Each number is 50 + 15 x the weight over the matrix's rms, rounded and kept within 0 to 99. Layers, rows and columns count from 0.

# layer 4 MLP down (transposed), 256x64, rms 0.23, rows 110-164, columns 0-63
52 69 55 62 57 62 41 44 54 39 78 36 59 74 39 46 51 54 56 76 44 69 61 36 64 35 56 34 70 24 33 49 41 50 39 46 24 44 62 60 50 16 18 25 61 33 66 38 60 34 49 59 74 61 69 61 54 44 58 00 09 52 68 29
70 70 22 69 55 56 38 35 40 39 54 39 36 48 44 40 45 41 48 44 50 62 72 55 52 47 76 50 46 31 37 46 58 43 20 43 41 72 34 41 49 56 31 52 51 37 48 51 47 53 41 55 41 60 32 40 62 53 76 71 15 13 58 51
49 17 20 55 59 46 38 19 29 43 73 34 52 22 73 66 47 72 60 50 63 42 71 79 48 25 54 27 60 67 22 59 40 55 59 63 39 49 40 51 44 39 61 41 21 53 39 45 33 61 34 65 57 47 39 65 68 30 47 28 39 57 58 94
34 41 39 56 51 20 45 35 09 49 25 35 38 85 36 48 46 39 51 71 51 80 47 43 45 29 69 31 41 89 36 76 40 37 52 74 17 20 68 57 62 53 68 58 59 36 45 72 58 58 65 32 45 47 30 30 59 30 75 69 37 42 67 50
67 51 66 51 58 37 66 43 99 48 49 44 66 30 69 52 66 55 30 45 67 58 64 41 87 46 55 53 62 53 70 81 45 22 23 57 63 68 85 43 66 74 40 67 76 24 67 57 37 83 53 17 55 37 72 38 36 51 46 57 42 41 21 32
42 57 39 50 54 55 71 49 41 60 59 10 59 45 39 99 56 42 47 67 28 73 54 78 50 51 44 45 56 72 43 41 50 39 49 55 42 56 62 52 52 39 33 43 32 43 48 68 46 41 43 42 58 70 52 42 59 44 47 55 46 34 53 37
02 34 54 58 19 42 64 41 40 63 55 56 41 64 53 29 53 32 53 42 51 49 46 49 37 51 82 72 19 87 50 78 39 29 27 42 67 44 48 63 59 52 60 60 54 29 35 75 66 38 30 51 38 55 44 63 47 61 58 60 48 53 47 37
59 32 43 47 57 62 66 60 35 60 64 52 45 66 65 60 42 56 37 74 51 73 32 32 33 66 65 38 51 48 58 41 64 40 53 55 59 72 55 44 55 40 80 51 32 58 29 62 11 71 26 56 06 57 37 63 68 40 53 65 21 55 37 46
45 35 46 27 60 60 38 58 32 64 43 47 32 56 55 59 63 44 62 61 29 24 41 34 52 53 59 61 47 65 40 59 25 45 32 76 36 44 57 61 48 48 66 55 42 22 72 53 83 56 54 53 57 42 57 26 40 66 53 49 63 62 45 79
64 65 91 30 48 57 44 57 65 50 69 35 60 45 61 27 53 43 41 21 50 35 62 51 67 72 42 46 30 42 65 60 50 50 37 47 49 56 43 27 63 68 33 80 47 50 48 60 35 40 45 53 34 80 69 55 35 63 35 39 49 34 55 53
46 56 45 60 45 56 86 48 91 74 54 61 50 54 57 77 55 51 64 24 64 77 49 55 45 58 63 79 42 39 47 68 58 61 49 29 53 37 59 60 28 62 56 56 31 44 69 40 21 50 45 39 50 61 35 35 67 54 78 55 29 37 39 45
50 52 49 44 48 41 43 72 67 52 52 60 58 28 43 51 58 39 59 72 36 68 22 50 47 67 82 72 51 53 40 50 41 53 87 49 50 45 54 60 56 59 53 41 55 46 38 44 54 39 36 47 53 24 67 52 47 47 42 65 56 45 46 51
54 70 32 30 65 60 58 52 48 39 62 58 48 25 58 55 39 59 49 52 21 40 37 54 52 60 53 31 62 76 73 32 41 45 46 34 39 50 54 60 54 62 53 44 42 57 73 45 46 67 32 62 41 37 81 40 40 49 55 43 55 38 47 51
51 44 50 54 46 63 61 62 42 53 52 43 63 33 45 33 57 78 38 65 32 54 50 44 36 49 43 43 66 93 37 38 53 58 20 48 39 57 38 45 53 55 44 38 49 61 68 82 65 42 23 61 41 59 26 30 38 52 61 58 31 36 36 53
68 38 49 52 46 35 72 45 57 52 34 37 80 48 27 50 40 36 68 36 49 58 42 57 45 46 29 44 46 33 56 35 53 17 25 36 44 26 61 50 70 66 66 49 43 87 65 75 55 37 39 35 24 82 47 46 47 44 62 38 51 53 23 79
51 62 48 57 10 55 33 43 36 48 29 42 49 45 48 61 46 37 80 35 40 44 53 31 54 05 60 39 72 36 41 68 62 74 61 47 53 41 40 28 71 79 19 43 29 67 46 56 66 79 68 56 56 47 51 55 45 75 40 42 36 64 44 58
65 49 63 36 60 28 39 47 45 64 26 38 74 69 67 31 48 51 48 45 70 64 48 58 31 44 56 22 71 45 31 80 31 44 35 15 30 28 57 52 51 75 49 30 64 64 24 37 49 54 70 52 84 69 21 25 55 40 82 42 58 37 74 30
51 48 55 52 53 53 68 51 43 47 58 43 51 30 47 56 61 28 36 45 37 58 65 46 56 51 62 73 52 68 48 50 55 42 43 62 39 43 71 64 44 52 40 42 25 59 28 54 35 52 43 35 40 33 36 62 62 30 62 56 28 39 59 40
51 40 72 58 36 47 63 39 36 32 37 69 57 79 53 54 25 38 47 57 61 48 63 53 32 62 45 65 55 47 40 48 45 49 52 41 71 47 40 68 43 38 45 45 55 61 75 46 64 28 69 76 41 73 53 30 71 54 40 68 48 33 58 52
28 18 53 65 42 41 45 59 04 74 41 45 68 89 45 23 45 52 77 38 62 57 42 29 60 40 53 62 55 58 29 57 58 36 53 50 38 32 52 37 77 32 42 56 16 74 37 36 63 43 62 44 54 55 53 39 64 31 70 60 32 50 19 56
51 60 39 57 45 66 52 56 73 45 64 46 50 34 23 80 49 35 71 78 21 43 35 49 15 81 66 77 29 34 38 87 78 50 61 60 47 63 50 39 41 21 32 75 67 49 43 58 57 38 42 32 63 41 62 66 55 67 73 25 34 50 55 63
42 35 12 71 56 60 69 59 47 43 39 39 53 71 54 33 52 60 57 67 52 66 39 57 41 45 56 38 53 99 49 87 43 52 45 60 26 44 61 53 38 56 81 51 64 54 53 55 95 43 49 49 65 48 13 31 55 72 42 33 62 22 31 64
48 60 53 60 37 40 52 67 46 31 48 47 65 41 35 48 33 20 42 40 44 38 50 30 39 59 18 53 53 35 70 65 41 38 66 37 53 55 36 52 77 75 66 21 57 40 42 55 49 45 39 38 41 48 55 49 36 60 37 34 47 59 27 54
30 64 59 41 45 52 59 38 62 58 63 52 54 29 66 38 51 53 53 63 30 51 30 53 80 65 42 75 48 35 61 58 46 75 49 65 31 57 62 56 64 21 54 49 43 48 42 51 40 51 69 72 53 50 42 61 38 51 47 99 17 51 35 40
80 70 32 69 38 65 59 35 47 52 59 64 26 31 47 38 37 53 88 23 59 36 48 55 41 41 76 63 72 84 61 52 38 61 74 07 64 44 57 28 55 69 68 27 50 65 69 36 24 41 16 66 60 46 55 60 30 50 38 37 54 48 39 55
38 51 30 35 65 51 65 44 49 45 33 59 60 58 42 38 69 44 55 56 52 65 71 77 61 41 27 35 36 73 52 55 47 27 55 62 65 72 63 80 30 22 21 52 33 66 55 70 62 42 46 71 70 66 53 38 61 49 40 45 51 43 51 68
28 47 51 51 55 29 38 57 57 50 32 37 40 60 39 58 51 46 70 62 30 45 54 49 36 49 60 25 50 86 42 63 20 75 35 57 42 43 83 58 70 47 38 31 68 33 23 34 22 43 46 43 62 41 28 58 24 31 72 66 67 37 44 55
27 52 22 36 47 46 72 42 71 57 42 44 41 52 54 55 43 46 64 44 35 56 75 51 23 57 59 31 74 40 54 54 51 45 40 57 50 64 57 63 37 44 57 31 41 82 64 61 35 29 43 38 45 54 53 62 72 59 47 69 48 47 46 48
48 39 69 07 53 38 62 51 41 69 85 48 60 53 60 45 44 48 36 50 59 45 54 45 58 42 73 39 29 47 62 39 46 53 35 43 56 51 54 25 51 70 54 44 32 76 72 31 49 68 80 55 33 51 85 51 70 65 29 54 42 35 66 32
64 73 47 71 20 41 74 70 56 34 65 74 49 54 47 60 25 35 53 73 37 43 33 43 69 48 43 60 50 21 41 46 51 51 49 55 33 41 47 63 46 34 49 40 43 31 36 45 62 37 76 47 24 46 42 81 32 24 47 79 10 34 28 40
29 03 37 47 43 57 44 37 46 37 40 74 00 63 58 43 49 39 44 25 18 74 06 32 85 58 51 24 59 79 54 28 57 30 33 33 69 76 35 59 47 69 75 58 52 44 45 36 35 71 28 45 48 07 30 71 68 56 65 57 55 64 38 77
48 56 32 39 28 55 67 43 41 47 18 50 47 53 66 43 58 42 53 37 31 52 37 43 44 31 48 43 55 73 57 41 71 43 32 49 55 30 55 50 52 74 39 48 62 66 63 45 26 69 29 68 75 34 78 61 24 74 56 73 52 33 46 63
72 82 38 44 33 52 62 43 56 41 42 46 46 36 83 41 41 58 72 32 47 47 46 39 70 63 51 60 68 73 81 60 78 61 62 49 68 57 50 70 42 91 43 63 38 62 50 76 30 66 43 35 53 67 59 57 49 55 70 66 49 41 35 40
31 74 47 32 57 59 09 47 49 40 48 65 45 57 61 44 42 44 44 52 59 43 67 43 75 50 72 78 57 63 65 34 32 18 54 39 56 49 51 80 47 55 83 57 46 43 53 09 51 58 42 45 38 62 36 57 44 78 26 36 52 42 48 48
70 17 55 64 37 59 47 43 59 26 70 51 41 16 39 54 68 55 48 42 49 59 45 48 32 59 23 46 66 61 70 54 45 61 46 29 45 52 65 36 65 74 57 61 47 75 47 63 59 72 42 58 60 54 33 35 51 54 40 36 64 37 25 69
48 69 67 44 47 60 75 29 58 50 47 35 51 50 58 52 50 43 65 62 48 63 49 43 48 60 61 53 67 55 68 47 51 54 36 56 59 63 56 71 32 70 54 39 42 61 56 52 49 47 49 53 36 51 50 55 75 65 49 83 37 43 55 56
81 73 31 18 48 40 48 41 26 47 53 37 55 50 50 40 24 44 29 62 00 56 52 52 52 36 48 38 50 45 81 53 59 65 49 63 38 63 51 41 28 67 64 48 52 33 49 63 37 76 49 31 46 51 52 44 78 38 65 50 45 39 47 11
50 49 41 47 47 38 89 68 66 74 48 34 50 39 69 67 42 33 73 71 38 66 44 52 36 38 35 55 47 44 66 41 50 56 58 29 64 31 63 73 47 25 62 76 44 68 33 40 60 52 71 50 32 42 83 59 12 72 31 58 44 34 51 51
46 83 42 47 53 39 55 53 59 39 45 52 38 62 65 56 43 45 52 27 54 62 44 25 59 27 33 43 68 03 74 51 35 53 74 60 52 31 57 35 80 79 58 54 61 66 56 44 73 33 59 66 44 36 82 37 34 58 28 45 38 32 55 30
12 29 15 74 67 51 64 36 64 57 52 86 32 33 65 73 55 30 32 95 38 73 66 51 34 79 55 49 69 25 08 54 48 30 70 46 52 47 46 64 52 34 65 50 23 39 15 77 58 36 57 60 70 53 57 82 53 50 56 58 42 61 47 37
48 59 55 53 55 71 44 59 42 60 47 57 46 36 33 77 42 71 58 20 62 52 45 41 22 62 48 62 48 47 56 52 31 59 60 50 54 47 32 66 22 55 25 56 56 68 44 34 40 40 43 29 41 52 54 40 38 72 34 67 24 66 42 67
52 50 44 38 43 73 52 40 60 54 65 56 54 53 71 75 46 39 61 42 36 60 33 51 62 71 37 35 79 52 44 74 47 36 29 41 51 58 28 64 50 72 45 37 53 42 40 56 46 38 34 69 56 65 43 45 94 52 47 66 45 45 71 46
48 54 29 75 57 54 99 41 74 37 36 36 36 34 36 47 36 39 46 44 50 44 52 38 65 49 62 57 52 37 59 32 33 49 55 19 33 65 61 46 65 64 77 38 61 52 35 54 23 60 64 43 28 56 30 37 68 53 43 51 60 38 31 43
54 70 33 28 53 41 32 89 57 18 37 57 37 57 34 33 47 45 65 79 22 36 74 51 72 53 37 39 42 53 36 61 30 56 52 57 56 64 34 73 60 31 30 60 48 32 46 58 70 84 68 55 64 21 44 41 58 55 57 45 32 48 71 43
59 27 69 58 65 75 69 55 59 72 51 62 37 37 38 66 35 41 34 62 61 49 75 55 56 27 51 64 44 16 56 44 51 55 25 34 48 33 37 29 57 19 47 76 28 64 24 48 42 49 73 33 36 70 65 28 49 63 58 76 48 48 40 47
13 10 29 56 60 81 51 48 49 40 43 59 48 39 58 56 52 38 57 99 38 57 77 30 51 32 61 33 61 54 43 38 68 28 58 67 30 29 85 68 58 60 62 51 41 48 36 56 41 63 72 49 74 28 51 68 37 54 90 55 49 59 64 56
50 51 45 70 48 54 64 59 11 26 62 42 66 85 44 63 40 80 25 51 51 58 45 43 86 43 36 53 32 40 77 57 71 67 45 33 54 73 47 48 88 62 45 60 79 36 67 31 69 41 39 49 52 53 66 45 53 55 54 51 50 52 71 32
38 46 34 43 57 68 42 54 50 71 41 44 63 44 51 40 57 57 49 53 53 41 48 42 47 35 37 64 68 52 47 46 47 54 65 79 36 63 48 49 58 31 28 45 40 46 52 40 38 41 84 34 46 32 50 33 83 38 48 37 54 55 49 72
86 70 52 31 76 70 74 59 44 57 60 37 42 31 68 41 50 70 53 84 34 24 24 44 56 53 69 20 60 67 71 42 64 31 41 48 44 58 17 65 73 24 67 53 51 37 32 52 56 58 79 49 54 36 59 37 51 74 38 53 51 52 75 32
52 71 80 61 72 61 69 55 79 41 34 39 63 50 43 56 43 42 54 48 51 85 38 36 49 84 51 81 55 34 28 39 48 62 64 48 54 39 74 22 52 40 15 56 64 44 58 38 31 43 33 56 16 51 25 55 58 56 58 54 58 70 55 49
46 57 60 81 74 74 48 19 56 50 47 57 31 93 58 27 90 39 58 40 75 69 12 56 37 51 71 53 63 60 24 64 59 41 86 48 46 74 42 39 42 19 33 49 41 26 93 56 13 41 46 56 54 32 73 54 36 18 33 31 38 42 55 51
68 33 48 55 68 56 90 67 35 41 51 44 45 67 65 19 31 50 31 45 99 40 51 74 53 37 68 62 53 89 44 41 57 32 07 19 57 52 46 76 62 37 52 34 33 51 68 30 31 33 40 51 50 53 35 48 43 46 35 74 41 38 53 58
47 62 38 42 48 59 65 50 63 47 59 54 56 52 52 73 38 58 38 73 33 44 69 40 60 62 46 26 46 30 68 56 44 56 63 52 34 56 63 50 58 47 36 45 46 35 56 62 29 43 63 52 59 41 51 45 63 45 52 69 26 33 61 48
70 46 55 59 45 39 46 35 41 52 35 52 56 48 72 29 40 48 55 20 63 50 42 84 52 45 43 61 63 44 60 63 29 50 53 84 59 59 52 20 41 71 39 72 29 26 64 64 27 85 48 75 48 71 33 99 43 32 33 75 47 47 13 70
65 60 78 72 47 47 56 81 60 63 48 24 55 49 35 69 62 65 67 10 58 78 51 54 44 64 42 58 64 40 70 38 45 42 45 55 56 61 75 43 43 99 50 62 63 48 58 52 56 38 58 38 47 46 39 38 40 49 30 15 70 23 17 59
# layer 4 MLP up, 256x64, rms 0.229, rows 111-164, columns 0-63
66 53 47 55 57 21 56 64 40 57 70 71 31 65 32 82 44 46 51 54 41 71 46 59 41 61 35 23 42 54 50 47 58 57 43 65 53 26 51 42 68 56 64 53 50 44 26 55 28 55 43 27 54 49 43 46 43 53 60 43 34 22 42 44
73 75 51 16 35 33 42 74 47 68 36 72 22 36 59 42 82 34 42 67 71 37 50 57 60 49 77 53 12 76 46 35 66 49 50 48 50 66 63 44 24 46 49 39 48 80 29 57 46 45 61 85 51 38 44 40 41 37 23 61 40 53 72 43
59 60 55 35 45 51 41 60 64 46 45 24 36 59 45 51 88 20 47 57 74 69 32 55 65 88 40 47 56 17 62 40 87 50 72 48 37 97 26 63 78 44 75 37 32 48 41 62 55 65 46 73 27 53 34 47 23 39 38 62 45 61 58 67
47 64 35 35 52 45 54 52 94 51 60 78 45 59 37 49 83 39 37 53 53 84 39 34 74 55 66 44 64 35 44 84 30 24 87 63 60 60 41 70 56 33 60 47 44 56 63 46 53 48 46 40 60 25 71 69 53 64 42 70 60 72 30 55
74 41 60 64 73 56 35 37 60 39 70 46 78 57 67 47 74 62 59 54 60 50 66 68 36 45 40 46 28 57 64 47 63 37 54 42 49 57 53 45 46 33 24 68 42 21 73 85 39 39 56 32 54 37 63 32 61 54 27 42 39 47 42 61
49 59 27 36 40 57 61 43 30 22 44 65 38 68 51 44 41 64 46 51 58 50 44 49 74 38 22 58 47 52 92 32 48 39 82 58 53 22 47 55 38 60 53 39 65 37 22 39 52 60 72 33 78 46 72 66 59 25 45 70 65 40 52 47
69 84 45 39 69 66 48 34 61 60 22 46 38 49 28 38 57 20 53 35 42 46 70 57 57 45 34 55 25 42 50 54 64 58 49 31 40 59 63 49 53 22 72 28 46 58 42 84 88 56 56 42 41 66 48 51 46 36 33 35 65 26 39 19
25 70 60 42 32 56 59 68 36 65 58 82 31 59 28 68 56 31 53 48 70 46 43 21 56 52 54 65 53 32 79 74 42 33 51 32 66 30 62 67 31 42 63 46 60 34 50 61 48 87 56 66 38 39 68 26 48 62 47 41 36 47 49 53
47 54 81 57 28 67 25 44 49 51 60 66 62 44 55 50 33 73 59 40 55 64 39 36 32 24 40 66 78 45 74 32 63 37 68 52 60 42 34 61 40 59 61 78 53 55 73 60 37 82 57 35 52 33 70 48 61 37 55 21 40 41 70 57
58 36 56 39 51 54 43 42 12 37 33 42 52 58 60 67 69 61 64 69 84 78 56 24 42 34 59 39 80 51 60 32 49 62 61 39 25 65 57 35 59 64 27 76 61 35 55 50 36 59 34 47 38 38 56 43 41 60 13 31 63 45 71 51
71 37 73 64 52 53 54 63 44 40 56 39 30 72 83 64 46 66 29 46 69 40 60 63 64 50 21 49 72 58 65 52 65 49 22 40 55 53 45 58 64 55 49 65 64 66 65 59 45 58 57 60 62 65 57 40 32 53 41 39 52 51 47 60
34 67 51 33 43 36 70 72 52 47 58 56 43 63 39 28 37 70 37 52 56 63 52 53 52 25 53 31 48 49 69 47 34 53 46 31 39 33 54 56 53 40 52 51 55 66 42 51 58 34 41 68 45 45 38 48 54 29 44 54 56 66 53 41
56 22 50 52 59 43 37 47 35 64 40 20 66 42 66 60 60 57 39 57 64 68 54 62 43 47 55 11 66 56 62 70 37 45 77 51 56 63 43 42 60 39 61 60 28 54 57 80 46 55 49 38 77 57 47 28 54 30 62 65 39 62 55 51
27 34 62 67 63 76 29 60 55 51 67 29 47 51 74 36 63 55 53 61 43 35 40 46 49 47 53 61 46 40 37 57 56 67 62 62 40 34 59 57 54 69 13 54 57 20 46 48 19 53 59 51 34 52 40 31 56 44 30 46 32 76 54 66
64 15 53 69 59 78 45 43 58 33 52 39 40 43 37 52 67 23 37 82 67 71 60 43 50 47 41 53 76 24 40 42 51 66 60 60 51 60 71 48 39 56 48 56 50 47 15 73 61 50 39 35 89 44 49 69 41 59 90 58 37 70 50 57
76 81 34 32 39 75 55 78 46 40 59 51 75 81 57 64 46 37 47 35 54 52 22 53 54 52 30 44 33 53 60 73 42 32 70 53 54 31 62 66 38 52 39 61 42 74 32 43 51 73 76 36 58 26 38 38 67 45 16 39 50 56 33 54
64 67 56 43 48 60 39 62 49 53 53 47 29 47 72 53 60 60 52 50 49 39 48 50 59 72 54 39 35 52 73 38 71 29 45 20 56 58 23 43 61 47 56 46 64 42 69 55 53 62 55 82 58 47 61 36 47 55 24 52 45 57 66 43
46 43 56 43 81 66 55 43 17 41 64 69 59 42 48 67 52 41 40 67 53 44 81 48 22 58 44 71 58 48 44 64 34 61 58 44 52 61 48 44 48 48 42 50 53 44 58 51 46 43 36 35 47 40 56 35 04 50 69 54 69 49 54 38
52 33 73 54 50 58 31 45 43 41 67 74 48 43 57 14 15 43 55 59 35 52 51 66 58 65 38 56 45 47 84 40 56 41 76 61 57 29 45 61 36 27 46 35 60 28 72 50 77 44 51 63 55 60 30 32 63 33 53 53 64 47 54 36
28 52 68 43 59 85 39 30 84 69 65 60 74 45 57 15 58 33 59 65 30 66 39 58 55 64 40 47 08 46 62 78 51 71 69 62 69 78 51 44 65 71 54 55 38 50 63 68 53 42 51 38 57 36 45 70 44 29 58 53 42 53 43 27
55 66 65 45 48 48 46 44 56 44 91 70 53 44 46 42 55 41 77 70 73 50 37 31 63 56 27 59 68 61 63 37 99 74 61 36 34 13 52 45 41 28 44 39 46 52 44 48 58 79 26 26 70 52 28 38 46 70 57 45 40 57 45 53
50 85 32 48 54 38 42 49 44 57 66 53 47 53 52 77 23 44 79 64 91 42 35 38 57 53 68 40 24 54 46 66 32 36 55 43 50 37 56 51 38 20 54 73 34 68 45 59 63 40 47 53 56 37 40 42 35 41 50 59 33 64 58 74
20 29 46 73 54 34 73 43 43 42 62 60 57 34 64 55 62 41 83 82 45 45 17 30 36 51 56 35 38 43 36 52 43 24 48 36 44 77 55 29 66 34 41 64 71 63 68 22 65 59 78 43 42 45 50 54 58 34 42 58 61 61 60 63
56 54 30 57 38 64 36 63 29 63 45 45 56 68 47 55 23 50 48 62 39 78 60 55 50 36 67 40 77 20 73 39 74 76 84 70 45 73 41 57 70 45 92 81 50 47 19 39 65 72 47 17 47 52 49 55 82 54 40 47 38 49 64 78
87 35 41 68 45 38 41 55 53 49 43 61 39 32 54 75 35 27 42 66 36 52 48 41 59 48 49 71 50 21 36 35 50 74 49 46 66 46 52 37 55 87 66 44 59 39 46 26 59 34 35 62 59 35 46 42 57 74 40 35 41 82 65 59
45 49 38 31 65 57 60 48 57 79 79 87 18 29 54 34 61 45 71 51 50 46 75 53 52 26 56 54 49 20 57 56 48 84 65 78 53 68 30 69 49 34 34 51 61 43 73 44 46 55 52 52 40 32 54 66 58 52 44 54 47 67 71 18
47 32 40 39 23 36 40 39 77 50 43 51 59 67 30 58 46 61 54 31 41 53 19 45 55 53 47 46 57 41 46 44 50 43 34 51 36 51 42 44 26 42 51 66 36 72 56 34 50 62 45 50 60 46 40 38 40 39 48 44 41 61 63 59
61 41 23 38 48 33 39 55 54 36 51 44 53 56 72 87 41 41 44 58 49 59 34 69 27 62 50 72 40 60 52 63 28 55 60 55 65 54 49 39 36 38 55 53 48 58 33 42 47 83 52 33 56 64 47 49 43 32 49 52 50 43 37 51
73 27 26 79 27 47 84 51 65 46 67 56 75 71 53 55 85 42 67 47 53 48 63 62 61 50 49 56 57 29 41 47 44 45 55 31 48 45 56 43 46 66 62 58 70 64 56 48 50 64 44 46 38 46 50 47 47 29 43 55 57 30 75 59
40 66 36 56 52 66 45 70 55 40 51 55 52 41 28 85 67 44 22 54 69 52 25 61 47 42 59 12 64 47 61 46 52 44 61 48 52 59 84 48 53 63 61 51 74 45 42 50 35 71 61 75 57 96 19 51 46 74 07 74 35 75 58 54
22 48 40 69 66 55 85 68 63 42 66 54 28 41 44 87 54 27 34 69 67 54 49 43 48 31 57 38 56 27 26 80 50 49 55 45 56 34 46 31 51 66 49 67 35 43 25 50 49 56 57 61 48 61 41 36 58 48 51 46 34 71 36 60
34 84 67 42 70 70 48 56 56 57 35 39 36 51 48 59 53 58 42 37 55 68 27 47 50 38 14 65 41 32 75 64 37 57 32 48 25 45 70 16 62 76 50 70 59 43 75 56 62 50 50 38 24 59 39 59 62 43 63 29 50 53 46 23
61 62 48 47 76 50 26 39 28 37 58 43 54 48 73 53 54 23 25 73 54 53 22 43 63 67 42 40 25 52 47 48 26 64 47 56 60 50 57 47 75 62 46 63 48 32 47 42 41 67 33 33 36 44 57 40 58 38 46 78 65 51 95 60
48 45 63 36 64 37 57 57 43 75 40 30 56 65 51 36 63 47 41 60 56 45 47 51 69 43 35 60 77 44 74 29 72 53 69 61 35 66 51 36 44 76 49 50 76 51 35 45 56 50 87 70 34 86 53 57 46 40 52 55 58 40 68 24
38 32 43 41 50 57 37 48 42 43 27 37 45 46 44 42 45 51 35 46 48 57 44 44 56 45 44 54 38 51 44 36 45 44 51 53 33 35 40 55 46 38 43 42 28 22 45 38 47 47 22 52 66 44 31 49 38 41 42 39 41 52 56 52
34 37 51 21 57 32 50 53 03 45 46 72 59 35 48 45 60 35 36 47 56 69 52 34 36 39 51 30 37 35 59 18 47 52 59 52 77 49 55 53 27 32 49 81 66 56 58 59 49 53 37 63 45 22 66 60 81 36 39 48 76 36 50 47
59 66 52 28 79 44 74 57 46 63 37 60 49 49 45 73 64 47 46 52 52 58 42 76 36 24 51 40 37 49 62 39 54 57 37 69 62 76 43 36 15 11 48 58 69 50 34 46 45 70 29 50 55 62 33 54 56 38 54 41 84 38 49 35
48 81 50 84 83 21 64 35 41 58 49 56 56 76 40 44 29 65 56 71 54 38 38 36 62 52 57 52 62 48 63 38 75 46 45 77 45 70 58 40 73 65 63 40 62 31 35 33 66 76 56 65 36 45 52 68 76 43 57 44 73 62 49 40
67 43 49 53 67 64 59 12 46 48 72 40 46 43 26 73 45 41 46 49 61 55 37 69 76 67 43 36 05 47 23 76 31 30 47 62 61 38 68 36 66 67 65 59 41 39 50 53 53 62 85 50 51 39 33 37 61 08 76 40 35 47 51 64
50 69 38 64 74 48 61 57 28 52 54 62 63 47 58 64 83 63 28 90 48 62 89 78 66 42 66 58 54 42 48 55 49 54 43 58 65 67 77 56 33 51 37 48 56 15 36 73 61 40 55 52 51 52 50 75 51 71 41 32 44 57 54 67
68 21 59 30 59 37 53 40 48 40 32 44 34 49 44 66 41 61 38 65 30 38 48 49 49 71 58 58 47 56 66 50 58 41 50 72 43 59 61 56 42 59 76 75 32 35 46 48 69 67 30 54 63 48 40 30 32 47 59 53 44 49 50 49
79 48 67 49 57 56 50 64 67 43 40 59 40 52 54 62 57 53 67 54 36 56 51 42 36 40 12 81 34 58 43 57 33 52 43 72 41 50 66 48 35 40 65 41 30 38 54 53 51 67 42 39 59 49 46 21 34 54 66 38 59 56 45 18
72 58 56 39 49 24 46 69 24 55 27 83 27 45 40 51 42 47 51 37 53 39 62 74 60 42 11 39 20 65 64 49 57 33 62 42 44 48 51 43 43 43 80 52 34 65 50 56 29 82 71 52 22 41 22 70 76 48 39 50 47 08 58 45
32 43 35 69 49 57 50 59 64 83 41 66 47 50 69 46 46 70 73 72 40 59 59 51 17 40 39 47 50 11 68 65 71 66 69 48 49 44 39 64 86 50 65 32 36 53 64 56 55 38 39 52 46 46 90 45 53 36 51 59 65 64 37 35
14 56 75 67 41 39 40 47 24 56 67 55 74 33 36 84 36 63 54 68 46 20 33 67 18 26 44 81 08 69 25 58 47 55 68 46 47 81 41 58 26 22 68 52 53 55 55 39 70 77 50 40 33 60 43 54 87 55 47 47 51 41 53 30
34 57 42 60 64 55 70 37 43 58 77 76 28 36 29 50 63 67 49 56 59 46 77 39 75 63 44 66 35 57 56 47 47 49 67 49 84 67 29 52 40 36 80 48 39 56 54 36 43 41 67 60 43 59 75 35 45 61 12 43 69 66 43 61
47 58 75 41 65 25 33 76 36 43 15 64 65 51 47 41 52 68 61 58 33 33 62 47 26 42 79 42 37 58 35 47 66 49 51 23 53 66 82 38 62 44 56 48 49 48 59 64 67 51 39 56 26 59 35 54 63 42 42 68 75 44 25 51
45 48 51 58 66 26 43 41 69 48 80 48 28 57 55 37 46 63 58 47 42 57 23 49 70 58 62 60 40 28 69 35 55 44 51 42 61 67 76 29 27 49 40 59 45 05 58 62 69 30 64 63 51 40 63 53 33 63 69 42 23 62 66 46
58 56 69 42 45 10 41 22 44 41 57 52 49 35 60 52 54 64 34 53 30 60 58 50 43 24 37 73 66 68 56 51 48 65 60 56 42 57 56 28 38 31 57 79 38 62 51 56 80 41 42 66 71 38 52 76 68 64 63 32 30 77 36 55
54 68 44 80 29 53 59 64 31 49 67 49 50 75 69 63 59 55 37 71 60 55 45 71 33 29 54 44 68 39 32 34 21 59 78 67 39 63 39 34 24 41 38 45 66 19 85 51 26 36 72 94 70 29 59 35 47 45 51 35 34 72 51 49
39 69 27 59 64 23 24 69 70 67 63 40 46 57 51 74 66 03 45 52 50 52 48 35 67 49 48 31 50 37 69 63 72 47 75 48 33 78 47 75 51 61 43 41 69 47 52 46 55 47 58 34 38 36 48 69 44 53 42 63 40 85 55 78
31 49 37 70 36 55 35 87 54 41 51 23 61 35 40 55 48 46 53 43 60 49 50 69 52 20 59 62 82 45 43 49 52 52 50 69 60 55 65 38 37 53 50 42 37 72 29 35 30 51 32 51 57 53 50 39 51 45 51 34 88 67 50 44
53 64 79 80 28 36 45 94 46 71 63 50 43 64 51 64 42 43 43 53 68 34 65 56 11 59 24 62 62 67 71 45 74 44 82 61 23 50 42 57 25 48 32 50 74 49 49 31 68 52 34 35 46 30 51 32 59 23 42 56 84 58 35 75
44 55 54 65 62 68 53 52 40 52 15 37 24 34 52 69 68 49 72 44 63 67 54 57 83 39 38 47 42 26 36 28 62 73 51 62 37 33 55 59 81 10 75 52 68 64 28 29 22 73 64 59 54 24 46 66 61 20 74 66 46 47 69 52